Weights of a small transformer language model: 107M tokens.
Each number is 128 + 24 x the weight over its row's rms, rounded and kept within 0 to 255. Layers, rows and columns count from 0. Numbers have three digits each. The size before them is the row's rms in percent of the matrix's.

# v: layer 5 attention value, 96x64, rms 0.107, rows 43-95, columns 0-63
# o: layer 5 attention output (transposed), 96x64, rms 0.149, rows 43-95, columns 0-63
# q: layer 5 attention query, 96x64, rms 0.163, rows 64-95, columns 0-63
# k: layer 5 attention key, 96x64, rms 0.156, rows 64-95, columns 0-63
# up: layer 5 MLP up, 256x64, rms 0.266, rows 0-14, columns 0-63
# down: layer 5 MLP down (transposed), 256x64, rms 0.131, rows 0-14, columns 0-63
v43 115:113160155161134128097124118151125118104136140160140141065077138092112178137148138106125114139162118105105102134113132115134118147180166149116128167157118087149111140081111156142134101133120129
o43 109:119145108114128180111131129111164093152103108138131089142110099159098129157116121159149185142167119157130185138127115118149158110110077115114100068100106134123127148130132136118147123130133139
v44 097:130159114106129085086152087089135129103161160133167147168069113163099144097129128109137165114114140124132102131136107136107148110156111131113133137138151161144113101158116097076134123138115148
o44 096:114114128151107140122093168135111104185164115104155090108158143101109083177138138131125087132126114155097161128140106092144109145119135118141109156091117133140121108155156153123120176130138094
v45 084:161157134143150121134175169141125113140137110134170104116133076153156123151141137123148158137132112169143080124132113126142085188131149125112140121124156110070098106116110130140084125121127106
o45 079:096127139119116121156121142169145088136137121125122137105105152113137164123086120173118111090109146060092111157137129117174143103111097156133137129132099114183140182140123132109132128145104128
v46 083:131112153104133124184179117134124122106111158113122089130103109155144095134120115133137201142123100142143136137156108111139151100123120172128123118096125127113117077155125100124148109107149186
o46 075:124143129140132145117084118102137106171168110175167146144164146099090114135158107130107051121104125130109129125114132118129098140091145142163149143156117110102137127137160088165122146137119133
v47 106:075115150154125112134137110151122113069128086139108096149117121152150122131121096174125111141145140119123132126148142158155171140104132165117117114094087102167162146130131118098176120121097162
o47 091:164144146075130123133088108083127153138105175129135157121158141128121089164114109140080140145099064155087143149108116155098132136162132140124137123159127139092112130132151136139128115155142117
v48 080:136126154184093141167127132128179171105133134160145121141097109135140125121138077125121116100123089124101187127145119156155137105118112108143147152102121102131120135090098094146141105158161132
o48 076:107128129095136140113097113119132094107183206123157110150137129138113087130108144087115167143096132140153125093106096134117108120149159138124095166150139133110147154126165126150108127121095139
v49 104:131124126156114113147097140147056128119139139117119066156114135118140110185158175109158126150163140092132114101118111149146163151150115115161166127142095110132115118129145132140138095130138159
o49 105:136128099076159109096136151115189128132130079163106165131133139097085146128135088172111153108108129122183162138127137154129148138134140112118132121159138098131103106099110144148117142113103136
v50 096:124132099084149100135139135144121105124131118092120171131130080104145116110136120123103166156078120129139126114123131153190135122097128124153120090124103120142185130179122135106126157170101148
o50 103:133101116155156125121118106073121146098117135164153136131156155171118126125110152136148085121141135115142150122152122103077102135147154158092128141098136150110122090156117100177121084119175130
v51 100:110113062083148111182084149125132109140132132082125173154129147099095107139113136132116083129098148127129131114127124128128119083139129104135138107160105155143149127163139179134120125094128122
o51 094:157149116162134103116175093113124144087108131122085114111166145133128167143131155112171118081171135119136105148114128102092114152117171129103131147109153117111097080111104133140146121161147143
v52 092:140113131101107120132171178151140167110147156101131130104153147120124142094133093102113154131093125140162141079153121127116152107139141150129101093076140164118077108138145126142134140098097163
o52 077:114146106150141117143103087112122096152150129105182120135148131122133090112125127133119107152108131144078105148105166092138121139089125147133135166145119109127175099097139138127167143168180094
v53 106:133121130147147157121113067063122097148155094134153099116104116135164152163120102130125098128147144160132130128129105131110137086118111103123160182150176165132103141110134121158140155133121121
o53 105:116147185119108160124102139172115133139124120133071114111136145113086143114151099132147165171111072094138105132104113139134134122147142104159147099107157131142144118150114139092094121118141171
v54 111:153136089112117149079161148112144129094093112151136119138114124132143106103149142149149114144109135131118161152103158122133177126123124156144119086168154092125160088170103108124109091150085116
o54 116:123101143136108114149099171127080154167181143104127141156178122106128145130112127155108130086146072119118154086133105107129130163108128143082108137125123156138144154128138116125128156086146117
v55 097:120151147116119129116064096118144128126127125146135131155092116116130100084127110090177100156105120137105091158156141136151172153128117126132153104161153059117158123142135136131152136149159128
o55 099:138124126105115120103152137149128147122115146155123150090169107139111144137127182108122138103128136134137209049120111120161106125130119102145089163125099151137094111156140130132134100124112121
v56 092:166116159083155126160136088115097129158150108117126114192107148101127095106093117113164150117119146142147135150139112138151143101120110103129131110113106138061143128136151157138128135141180143
o56 085:129150112132092083107134142138134132138149128145119109081155130144100175102161147136098081122094127114125136103112149145140082185128153115176155146135166140144100118128094107160098135128114121
v57 112:166147090167094139175100129120182160135149145125136112097155110163125131147138107111135095128118085117138156134130116156099125165081152083168127089127139128120113145105147122141111121150136146
o57 108:114137151102165101132121126148112100085138122132124139179105131120147105109062122133123138128108185133162102123116143104143111104176098145119117197171141115129143113118128130119129132130104164
v58 098:138139144131166125141059147146138136153156126140113144123107137103128114105142175086150078118137126147098115126140085150082098157146107120123144159156121101101160157113130081147110119102133125
o58 084:134110123123107136121177122132133108130135098126120118121127104147120146106092126121142130122139137128134158089142140135172166119124166176160096109162112133154054079138144153081149133107093148
v59 097:152116135137147146173125186162118158123108117110152127150150095128124123088160103114135158091092121154143146113135106114158147129123110071135169085099160113129106105148121100161134125101133113
o59 097:135133095133115093130152096137147116115178161086120134122161147114109114112125178125122091105084158066145139119107139136130130125110165128134086185149128148149165132110154136141140123124107107
v60 106:100123136144131112101091103141116086151129119098150085114145130126110159112108128164158170085135140169114078110142131117131127143181095135129127153107177121120142103156130117094170112149112128
o60 105:147113115132178138099157171144118141109100125137107151116117129103105096135168133107142081116114151109149136100117119189151159083098116131150141070114155150135111120154169130138122131127139099
v61 099:109131137082130100112152195118138150123130145168145148148149137087164111140111119125128154093126139131153146135143119175127148059143082097134111145096113163150128107130136119126129124162145106
o61 088:129122134157133124141125112104126141095168158085151098119158137137154128111180141128113136153116115124101129123131143091109068156120168172095149135117116091130141146116145155162078127127090096
v62 081:097188098071137129117111122120140125128141137160148146088104142122125152154095162099178120128131155127106115129125117127125161091156106133116131141165137133117175128156126061121129096121138111
o62 076:150073161124128126126090150093137122155161099109108114154145091114088131135142133135133115128155111151124161093144128104131108138115139156171122074107117152120099104134135189114146153125122174
v63 082:099127168125173120142128143168108146134128139188104135147081112132126146107126155099153130126132114100087123135135130133126133151136134123105122142139097084122155143073151068110115101097165106
o63 069:135075118067103131108142133101163117140148116130165096138137120148119120147133135127107113174152142141119174119143130146157151160129113149170073110130090152130095152128116133120143134122070123
q64 081:165108110103127121134125092093129138142136157081169137114122148109089149119110162148137106111112100123130148120148186146109155129127184091109123136134134178130146106116121130129177092113161147
k64 085:144092117129111118115096175151169145139100087128127146050135113109134138145114167152108150111099165142132147129131131102110135151198114143155119145142097128153110105148116122115133147112128154
q65 079:095132070109129150134136164132156103088121145140119137112114166090067119143117152114140175152117148086172139129103102121167130110141123146104094131113137078122152129145116131143139120135156110
k65 082:135167165082102162148123096129155143134143137093093129113103151118084130163134112133119134153135095095127109115111126121101178167119085134081159119141144152146123125102115134119110158116175120
q66 082:118127160130148094140140103162137136107152101120074133102165136128141117157097073151132099067145131138122171163135099125149150147122108158122106102164117105067122135145129137138147126136135132
k66 085:147122151135135134112158106087136147099099122147117108165146103124132104102141113162161105151140139126124163102122142076133088120201106126145118124112111155108094128128178145158128095111165137
q67 084:134067141067116138135137129147163117143145083128114138107094131117096126148131134139124130144145110130193100118128096166147167111164110104121165147113142157134130121130126110151086083136113143
k67 085:156151107114122122133096121130143105155146103131133148141158111100144095101116111146096144124126067154120156122103101164166137126147144096112161157151131151147083163110094092100149143127169101
q68 098:118159105133162142156126144126167119061138122145100172157147124088097113128130119154120148145124144135106128134102145112127173101159131137118170070112140113147124113139083115127117175141100118
k68 116:119187144121122131123128158138156122088149123153098106144169157116092109142118141118133114159125150132124153118146079152125136115110118153135111108077166131121136092059103146144130136096167120
q69 097:148118096104131136135097130129161085152134131121109121118107096093076139153129170152117184159101104116155107134123152131152106126112122118115149191108134084119136128137158123143075140137144147
k69 105:138134161118110087130114130144125142161115074090123127160129094090147135125130132141065116120118126160098155106124128114115176148126106105128152190169129153139118096119131136082144154128134113
q70 093:117135096165126111197143132122119130136144155126095137152129135137122114107122118139118095162088128166121099108098104149092103162130098128152111174139145111150123111089135134178119164123154085
k70 088:142159128134103116142137074108166141148111116131093111104124183157145095122146134110144126134112128145118145145126121118117079123111149151095136157139180117127131051119137174089119142139138118
q71 079:142112131097106106129133125134161135150141147101118133095115125194065133129074137116155130116094085145126150141164128129143162143124172160096114146122117100108147131132141174138084131119113134
k71 080:171159110132081104157116134085136125161118142151142112120178098069157129155139126147143119104141102102101146120135136104111135105168134104151084144147131119127133109153131155095148110114159089
q72 081:115138118093127133130117139121088098125110103144128101125145120104127123170171175193146116150117120157122132143143109129123139124113160133100137105120118083187136129140114130159068136113174099
k72 090:118135085106130105198127130115115152168142115171105106140147139127154126107161140138083076164123116136117156129162111128125178155076110136124112133129146142150144099094125132120131112130156150
q73 082:157095149110137126147112116174142098111142088154113152130101142072126116139128118123136144161142106113152086143138118102151091144127132096110183141114112105164129149134120164133120180097085129
k73 088:114138121143090079148121146141151102156134072145111102192159124135140121099147126139113131155110151153096146103128143122133143118103109078123135103151127148126137107121103086115128170105182133
q74 079:156121119104147115140152128083098136125132145121136113136198112123160129094109128137127071102115154112121134118121144169104143112144159152139115160153136176108100065138142157116128108096114145
k74 078:156130127113134174091155144118169115126110118140109090115130085126139150150111118129144082135116147164157111120106129139116091133158165143138126089128127076125120130154164092120165135122095186
q75 074:133139100151125093113126112144163180141128097112117132158127151167114116118146123118136099150133134135107158161124156137099073149139145134116144117108101175134140060100103151126151134152076138
k75 079:092091135125160141110123091116119102130119138151150119123148159136135086161132149102146157124128173113151149129210105122114098099115178125168141087104110127139142107155131114129133144117109108
q76 074:113103138137159121107139113096123142093094140145096095137139129094125149150099118084118105140160156131163126149145075142065104096122158138150155119113158154115137110177149140135137094139136148
k76 092:129107115115134221140131113157141136157111164104125117146101144127092113134117106138132136132131087118144092126102116169105180117120142119099141107111129098091149151160171129120101150152126126
q77 073:125128134111173106120146152130203120118124103147133175104098164122119133124131086141122099147084103133091149137151119079155125137135124148115150139113111139155126090129143176108116160121116092
k77 090:150116150127144114139155099138163120092115095201148095175149149116133119128132131134139095124139171112148147149159128094115119094078129131158130115167122106107126082128098134136140142114137090
q78 093:092165159140154120123103149129130194137128118102103151120119123145162095067113132103184098130130118112136112124147148114102111137185144143119128129129088156083119125146128159118124118105111120
k78 092:151085124131130153097158138158132092137186186132125075133129107149104144126144144114133157106173141115152091120134116122088094109129142113140099101097146120158132155138130129152132102149127088
q79 087:104118111116105109144129150133165177169129138138122120126140109129128159121119113136122174112106155125100140112071121119114129130113174126132114128152181135104156134093109061105108103157168104
k79 085:164144128102148098139152104131140134111098113117147156082096146068112155131122146155137140110111155119147145169160092136146118110128103132122136175134126149123072110110154139130161119097076141
q80 082:080139150109146110124131129133122139137124136105160067098170130152161149123107119100141104127149111124114125108108126084143103172197166123133138159116162138149148109134140093098157147127105122
k80 080:183081135127139130139169134131152078123141136132180144133133120088141152139131133092129125130084172102092106151135138113140110112116101118102141118146108099143125103148141121134110089158100183
q81 088:097166135108155144130129124104140101088127129178114145133077148100143104109151123150094120144122116104137117140124133142155160110131132109154200162136129122119075072114140165114133110128130130
k81 082:125133176179112161086114155154143120072139112175126089163115123141133136121143136090097108131136142142120159125129103155165133131100091162116137116150133121153092150130113092133105143104117096
q82 073:166113098136130161115174113115149116067141130123161147095134114141169119173112109121147112155107120142126153149095131131088145127193128115097122142129121117122120116148152113125117090141074152
k82 078:106141093112148148123139127107114123127156140096119129145162135126143113113069146116126106125108136134091100138104122156124175136195149169106142146136139095149131152119133127193103113102147086
q83 078:122139064144111132151190128140136107109115161139121161149159149103114097089125123160147108114130096067140139103139145125164149077135139153117131131100151125141078121128123157127126137131148147
k83 082:115162130095109148116130128166151105079095208178083124116133136115098152152146134117130151134113152142115114124088107130130122165136128128111127090113121143158116130107097115090134142145159106
q84 074:126173166155103162141124119073073182115117137115117098163146152142144134131128159129138102099132103154086139076116164110119128111119123128135121123110155100116165078138131132151134131114124138
k84 078:152111133126101114162089122119139119129180182087112143127091114167135118138118133088126098080105132138136091138151131142088074162111137125150096124107140136120122143122153159127094139164114144
q85 071:132153113142090115131133172138142136135129118102088084136129124127163125131132159102096148130119155181064146116103146120125138102168141110132090097127156105094146152111132160122145077144150147
k85 074:136127182156148152179116108090109144103143116096124122108126108094129131120133170112140138127117167126124123139114154067164179099138118134156115140124132145113108125095151151139134116122060137
q86 096:124136130126163141103141122133112097095136104159086176107130139105143106123134140117107155093128128153126136132148162113168148067127107146162167065106146125155102105122112122116153139110157092
k86 098:100121166165111154121174163085128141089137138146158150140141140180096094093158147146137105150138147117150138106107084124112146111097099145150125080124145140125119128078109147146125138117131120
q87 099:143105122095142116111107128089145109141178141132147123104132136134137119136127166123113129139116102089136076115199145133077128138085150148089133157105150128131117172098151100148128132157144151
k87 102:134127125100110132132141167167100130129134126107148111074135121135129159140140109158118123134063085118116156147091139132139164155120141108120124161131140076174142130161124110065142136136136095
q88 086:144081146150117106105116138115155147094166130137126156105128114136176079148165107126144139103100124114099122108151130163184120081171129160065153122131118153115122114129131132120111124123115139
k88 085:125172110115131118110150130097095117118173166157167123163132103142153164107076133123126152101104166157142138119149124109112118128134113145135119074136153086134129142089125090157122161115110103
q89 089:134156120147103114143131104123134129129116185116086106136128103110108126114139132162129164219119141147152080114106134134163125128121133084110158098121152108156125146134122093140109096115129099
k89 093:099150154140091124153115169161115114178136099112126134130101169105135123125110129133102169120134112160058127120147094147153156135118109162085114128138149115121126141084123154096124156148136158
q90 081:126136110113139132121119134096116147110099111105121127114122140131102172115061109149167140148107144141100162113084101152141123113154095134131145113134120138174131152149095090128163184139108172
k90 086:172152082107101158113092104152166134120142154106123141159141120125111147128123102124136127104134183109126124097153128118147118126120160151126128173072086125095118098103092133117135175116138148
q91 084:127164113143134157113110118128108075121121108135122137145101115167155109161098107138114156108144104119127122165143111135183147117141072177165136131167102122129170138100115117098156127124109091
k91 084:113176144176121141121137123114124095089130126135187142140114089174181102126112109138120127153159152086108140107097125139149113163126111141116086135106116156115124118121124168148102100104117108
q92 086:097113146159092072173152149121106120133142164088156161079091112131138110114133165121087115136163115108143130099160105123137138155134122147140150147120111128137091171135126175115115126117110134
k92 091:146130122149076127154122147147111151124119118182125148116125127123098120139146109129107144141133166142080163153086169128173096082116147153133112133144101109135169135150114108131129062128113117
q93 080:184114101119127100125160165125145146128087095133092085106124146110130105117171165162131143133130117134137125102133158121079146112127169103083152154151140110124116132164104100125132127089134148
k93 093:111121110137138120136141164125139151151118103123127115140124088115096131132122153135084116157095188158089117140137146104143153133147113085162093161144141111120068123120110125135173156084123161
q94 080:099100187110110146121114128148153155088117108144098148150105078127115147157138100110111137107087142128148100170115142104106105084131109157143160114151132171119118162122117135147132162130115160
k94 081:147150097124147122092109133120146108139133130160100161142170120147115146107130126124142151148150111130136128098152111147125130100114134076160171122092180112103111155151145121127091131097096057
q95 096:119158119173145167110135109138135110095134099129110133128090120097162130127125118122111148098148123164113115153155145134154096100158134190153193111122123110115109108108123156123081163112104127
k95 102:104137163171119153117107131100116132114131167117156114195151100169124109108154127119138116133151162152124130123125068146108159118105151144137116077116153137135135100110127123170109095129120086
v64 102:172116140139140122163113131121118141106135126087140069121132159135139132137118101148129083111186128145191111138129085126100129157099148109152146130106156149087157150114113111118127115137170146
o64 093:150150123147133095116164119117116107112115104168129167081120125092121158132142150158098117121125174097140138142101180124091110107151112121104159192125134108180124115128115098128108119140113134
v65 071:132119142111167151080127148126125145151146073117087099156133145127195164145116116116130133126127132118151112086131124106123153146073139102136151120125120127113131175114124094137173137162094139
o65 065:156151115139128122134138127102121172123083137116120141100125115111085110100135143121123131125136141153113149111144155130138092076160168155058134151128147087127113122143164144122099102130190143
v66 087:164121102107112137163130128143129119062113113114147130121160153113061140104122118133117092118161102133152125136139168117119125115125156132127119075120180177105139110154113154122140137174135139
o66 071:135166133154130092125125174159166121179175099113107119111126110133151139123150106107118137126093148135144099133109138135134108143126114085128131136126134111179080141124132134110143141119046106
v67 108:146106152139151180152137117118119138158164120117128111138164157150136152148101115131087143126114124100132113091126101145109099162104143071152124138144110174111104155116074093148156147114102142
o67 096:123118086186116120113146117150123147096131139132099121079109141108159146153162134124118122141121145116096119158109127152113120088153123142103129160115139084164136113129170168152074083144148122
v68 097:151116071152139115173179116119125105119097143128143150128111118137092081117119123106120126165139087138139119102098162110117120089138155154132122129165119149130136087154150197139115116128144122
o68 085:138115160123156127122108148142091080151152100098132123140111125155165146147130081136155110092144118143119116104121120122127125172107099109105140117158108147191120161111108091120161183132122111
v69 103:140130108144127115175174148143119135065142152144120155087149144118077136146129152126105115120135115188117188101125115103103132106138138132137137129087129158130144125164120122123104079126130116
o69 095:114137148130137131131105129145146115131151117113131148153106152142166141110165120142082136082090129113128087159139127134128119135109091103144143121158113126121074186120105131163153172150095073
v70 091:098110147137057123133165094117151129105109144131127110124128124152132116135094096137125174177110153120088117120176148116156137121118138150135109161131163112081152150132100115121145106167162134
o70 077:122135112144146160090178142170110139115166131125106140129143151116094129115128146111148091102136145082160119138100148119165153094127102140129181088117089115126115079133146154100104118114137153
v71 109:114132103114142154140151104139129132142162131152140154160099115144162161176128147101117100135100109089106146120139099158104136079132133091120098170155096160131158103162105119144124141108080127
o71 095:083080140150101120133125164152105158153128151106086147106171125121155080122147094125135111145104122104121148134144109096122126142133097140089121121123147166099111162145186161144108133151132137
v72 087:122137140103147152095145124145117129156137125129134116092171123091127161116185139121125118118141142193125141132161127137097159148098158098099081075083164135126119118125152122124092125131110145
o72 075:124116147124115091163159132117160167137133124113117128152095116153118125112122154104126165143120139059111153125133107117142136150154106099108134160119147093069102128162088156141167164138114107
v73 091:182130148125093145122202121113081137120107140175111095122109131126109081163117125103117128136164088109144144148098106121084122128147138153120154099123129144120100103140143113125136119135150164
o73 088:113118125157135106150125112141129126115121113106160146150076128100142145113135092128084122093113164144146165102119153126160125151112124116131130195167102153157150106125136151104126127145088068
v74 084:115097130130113115169124158171121143162149106140166110123180122121140135169142096167118135123088136124160103078119115137158109134079104116136136116094116126123114163097133118151133140070118139
o74 073:118132123146138205125120117089107137119138140148112104128123159123103140136139160134139116133138123136118080147140126140058125080124174086131146161106135106131155106134137139125107100184149129
v75 092:109168127127123137079115139136092136124135144158148125107101149145169178139112095090124172115120132065157089116137097087150123145126098141112111125160143122114100146124140123118113156119174138
o75 078:156099114135128136121117127120151105116139132144137094126150124094081128145151153157128071126119138124109193085136146100148092096138145146138101150113137122134145086133124173158089120119124180
v76 083:109159122135120143146121132084122171174143140109163135106167127091110162127110054102138124119103151157135133096150120137109101147124108103156133121073144163119106127116126119141090155129135155
o76 074:142121117149140153132151148132136159117162109128113120140118104136126171116153142118082112107141141108116102154084131112110119120182168150105089130081122096110137117118078176147167154130091138
v77 081:114111128154191085163142122133142141129119134083124091123131113135144153102136143144131143097146097123131169090092112135095132117148123132108094086092118123134186115155112105093129152152138157
o77 075:131130156140097138119155126099090142091132081139121146118135099147134141119178131145168082152119151089123089138156142122160101162106122117119120109111122136143100205121133118158152126126112099
v78 112:065098154126126132126065093133076113152135107153108097152120114125126155108147125165140169125141156143144104170114147141134129184133148135121174131151112124100116131106115123152121123123158141
o78 110:137132093153137139160164133129139151088099148154111110146089121103098134143088145123141117106143159110130154103121141153147139054146120096126095162114156147127152110112147130102132080128134171
v79 101:127089140134154146112114130088105124134131094131161085157106095137117146122132097171101136126103155095135115148090123194159149159124152148092143139162134138116147109115133135118090133084127160
o79 096:120136099137133115161160081133106156088140172121113118113131174125140125124110157096180108144125148074123130093128142127098129112139133101140090158123139148151143088104121147121142081141153165
v80 092:167166143158123109126104129161095146098134162145150151119102129151101128105113124076175122122117133144126107105156132121104128086142145080118105119157187106164131152148150119114136155108102112
o80 083:121127162128127100158147113157138064160155053121131108136125116100148124130147085156098149157103123124112170153143120100168135114114135136162124089104107115148136138142125116106126157115103149
v81 098:136175142121105132054174141113124126120148114143151137110107157111147136088159120131124109125121134107144120101116128108151159110137105171063116133125127107150119134136135146117150187079139134
o81 078:125087148098120149159071108147130135109131167117140113146145142156105096168114152122115160131121095113143150099139131113145057137129176122167115117151108137108154129144145164099100119129098138
v82 074:145161106109095118143178171135148159121157177127151112095102144133120128135114135135128123129121120119112086131124131130050152139126152149183096090116095142150097131092146116129142123109135136
o82 067:128119091120132119123084111102122068156154158142151105132085113150138124120141131102077136127118175136127125151143113106110134160156110154126174163156132132156108157118135181131113108118125085
v83 081:098123101147097112158137107127078126138124086152138116112151139159106122148101113125108157121144107085122112095141151138167112107100122147126127093173154116161143138095186164149136154149144156
o83 068:147127130142177166096112164128130100127127096121154114138114128109150167125155105110182082126137155136130102096154118129155116133098145095138125095098154113164148078141126093107119090142153138
v84 087:128118121189143118105137152080190120158131095114121134114126129142112172122130125138124124118106123132101148104105106131160152133081125134141127142133104120101183107136121106166096165181107120
o84 084:139130119120154121118126122144115186129131143117102175110131146125119146106121094095138062134148093103120110108146157139093100138150166120121119080130112121134092183164125125160124118122157168
v85 088:165105103123130160144161164141104135147122124116175139168124136119129142117140119118111182130104106036151117156116123145155131156123108162120114095145113118105129123120131117066123121127142121
o85 080:121123138141100118104141092100139139071129120138113099142155159148150120115125141126168088144139151146141139083145136118131114137104186096151107142141123139128097081135130155202135111149112107
v86 064:086122160139147132086140117201181147148101145131107140089111130120122111154122124164127082132145110161088125139154142111130139120124148119113139095169143155145122112166094120145139106146103111
o86 066:108152148123138117154106145128132110148166131132141158174133062116085100119123135129141171136128113168123141135111115115125134154136065094114124080144122133075117150135142172098132144126147106
v87 113:147131160126131096174149148090134089157100111078157100120147133105097115085124159136120098129139160177103117127107140146104138124168114177156128147094126089112144134132140125154098122123139118
o87 099:116123118083143123106132095130141147075105131138108141109120151142137172133110077121114146136163122073163096173131122166140152159117144127139142110135111133164151148097085091135135161152115132
v88 076:126175137117106134117102170124112174102109144119126107109114144153153130091104122078164124146095114120150090153160151159117144122130141112125094070109106128128095122163122099099138147155160144
o88 073:149133120126097101130175136129140096154139088128126092118139107136138139112164150160099129131101165152129177155125170075143121118131137130092126138132104113113127134136131174126130121069076157
v89 091:122134126092110108100131141113123073137146064147105102116151112169173142130150128150160104136113122142131074095132184125105135142129143144135115117129144144159088159143113135149169142106120141
o89 084:108158122129130142144120167162148147157116160118110097095090139130104129129098177098107126165155100142129135122130093100146110124135130122076137166087135128132154141130143140067101116150166154
v90 090:125120091146078095159165142100121143120122187108110119120144123158128113117130098155148130115155167176144161125111122096123112096115095119094125145155136105181095144127135138124145127149172127
o90 082:102141137128160182108127118172069083112120102168125114149109134126110165106137114175126132126149103143148106127120156123157104180122138135145154088126151090120151127139090093112123137135128119
v91 096:131143137116103094100113185173134155121161143146082120107125148109100117104114142101147117176137115121094072107090130155099121119150165166140102110123109133123148128154142143110135134093146104
o91 093:090085123118131103133134124118175102129141118151165133123125117111118131155151116176124145107110159143133119138171105092130102104137113083133145151180076164133083132127127139096162139104134155
v92 090:151137125103088151117109183178155100144090072137197141136142109114129128099145096132113132131157157145132148144138138127115111085126086117128126121124138119133128153147110110151137087126090110
o92 090:145185143119121141128095124126142136156147148106090112146130125124119123098134113102132151178094068121139103095144098156098140165129170123105153095125170120106149100102154150113113155113132155
v93 104:063152161104133136116097138177099127134128144142155131105115135134121150162114162114127103158097141136073078106153158116119139142132149114148122114164094092139125171145137132097132108121116097
o93 095:111100129101148144120125126091163089130107109118110106153117108139090106149153131173143165124136140149148182154150106104156154079138081103120136086114121150098111138122136160143160132110154149
v94 070:129152122082160171119116157107130136089080091172143141159133110124164123131132111119169158179105131117136129152097150143153152118136115093134161112143103127141105105157168102135121121115154106
o94 073:156131099111075135141095121099136136178136123086100097125171147116140125141140165120137130102111089144099168068109134147106125135145179128138115164125116146127137133093126152126147118096139158
v95 083:135107110143117097192117126101120134090106109139100130136163150131093163146157118132136103101135104133149161124140139104098143136122127132132101084142155144171118163104154145155108067097156125
o95 073:152156082129114127120107180181131101137108103146140098097101167129097167119140122101099128117149106123124096125130112158124118147105140083160137117086190111157121146133126137147130139159137134
up0 107:119133111145124143151164112138119146147132112118089114124163097148185133117113142137148112137136126145122069156121132102176145161084146177109139099139134089152112070130139078129134129117119126
down0 103:112178171102118135113166100158108122092119128144138107087098114092139127166142099129135148151162117127185124108156102104133145144099146125115137119128118134128176136111160122087144169140094126
up1 104:143122156099109158134115122151116132108094155115152093138100145117117084089072160124175099102168163141088150129129141127120146137085105129149110166143144127158163124128132113128146139128116173
down1 125:114137126144127109135155106114173136110124105121152141132089112091128182134075146142140112107168174125126159125118166124152149125136120154110101130096081145141116132143113173119132126125066095
up2 096:112093149129140111127148157158138145115128148185130119116111092097156180113159128118129169146129097187139108115143105127104107118107134078147115139110129118084116165118133139097148134093106153
down2 103:124129119105135128102113111151131144111112163082122033106125127147171142147101153144130141085155128102139092139132151130166118131141121165109125130110101127173114109155121151125141109158107144
up3 101:182137127109175096142128132137129193122148127139114151095111149126105122127114132131105089106131127115129170065159115119098124095124111140143143118099148151093117162091106119150142144138157160
down3 099:145113146122138113103160097131130143130146073098141186177136118098170095144116107115131128102129139130101107100128154126163140086113124148131135119139173084156112141154182121134145100128117123
up4 098:112137130116154109109113107096161170100103126117099148129065086121068135153135128130172138108144130127114135125116128167130170111113162144159141151143109139150170102136111146123123102100123168
down4 107:132113122098086134115133156115151107124136127132171130146157148131083133082171159147126153116134149129150080137084113151124155159137155146098138135113128146124111086074133156115091085145146119
up5 099:142129125132148100137159106142105098139113141192143129124131148132134160147139164114161120120159084110094094118059157098128142156123108132129133098154117131133155101113099130128127126086141181
down5 099:091128163113125102086153130115154120138165078113116140143102089132117125123125121130096107127148149112125116179130126124097110155099158141126083169158136125144096158104106173168118147123160107
up6 070:145159120104126094123152134115109152131133129109100098138103145148118120145142097157122104155087134158139104168138119128131132080097105104138100123135111170097193146113123097144131101164153180
down6 067:134145120161129122133126148140133095083167154131144155101120113159132126108129133148115130119160161168175116135132114103140139097142117153143088149160087118131106126123104142179110116110074069
up7 095:172094133111131094122121133189138150145157120129123141153133077125136121104108145136125157122135144120164136110135111106088124145134097163092136108114156156091122078127183134123134090103163127
down7 094:138115110143143144128150108146118072116159095175117154132133139117165119109090112157145113174110137149133139082124121084143163107164115100132099133154180125124147158094127118100095138126132102
up8 108:156160126122149078130118120121115091082114178147172116117177153080115151120111131121118132114116133139134079129136167129107145127120144149127098144158107144128155161074161143121125096114110130
down8 120:091116102110114114132136184155108121121169153129077148098168148145166114141121134077130172136137164103136140127125112124101094106122112117108164109127129103151141099151159128115111168112159119
up9 102:098132142150097098146123119096148122140129130140119109135128111103150125116098124124112115056135155083146118149139097099101148163155168122148108143143113153076147174115174149135123145169120138
down9 115:084140127083150137110092162152132092171132156170124107109119087106102136141155157174155121094145139165148113125142153081123126103107115139122120128116131108140153126096181121120125150125123152
up10 106:156132126121128159113103096130126146101082163151126149110132146133125132102064137175169099145094165106134133149129139127084155119103155099111092148166127133146111123083133113115157135156122106
down10 092:115165124137132164099149122123112137106140143142161115132118115084127095109159101133141121119143125131084092128145131105155136135168147157098180118118213100084104135096123142116149128120133121
up11 105:113116152145144120119131137160138072125114109121135116081126125125156134145174076086172103102099137138138145155143096126124089115114142156140148116134128144176114068123145162114113139140166122
down11 116:135154127129097132122129119109144161126112108139111139164125119141108123132107147135072164138141162143142111127105142155116178113140107111103106145175143107071117190133129094126166085110097144
up12 119:151100139145145132116140133121121138120129132129074109084182145120147116119096124164168120093116118110130170092090151112100145130097200148144115105174143128123130103135140127119160129120111155
down12 132:133126092074137132148125096112130132139134122123052113172127145140117113128130131126141117132104136159085138153108125163143104112113150163081139113118148140146110129145168107152128116102137199
up13 098:142152114120155123106144163102143121117116112082138132117116096108104129133126097100124113145105147133119082168171149125142056170102132156129139129179155126148121147112154127135106175151131104
down13 098:112113110135095149125164148131103138160143155112126121159115135162141133133117126135136163154119147096135175111105140128153162096138128098129104120090086136144100090091154092081181143151101150
up14 098:109155184143096140159111134096121112136149152113108148133168132099093152154124180108104099097103138150116111166112124129113113102121154096154145112154083128123127091140136098154118174123142143
down14 101:107120141135128130107177123133132143164144205122158084146122148135137083109083168162136142127108150153136101135134114154117162116092130117121107105114130114164116069133106118122153125126115109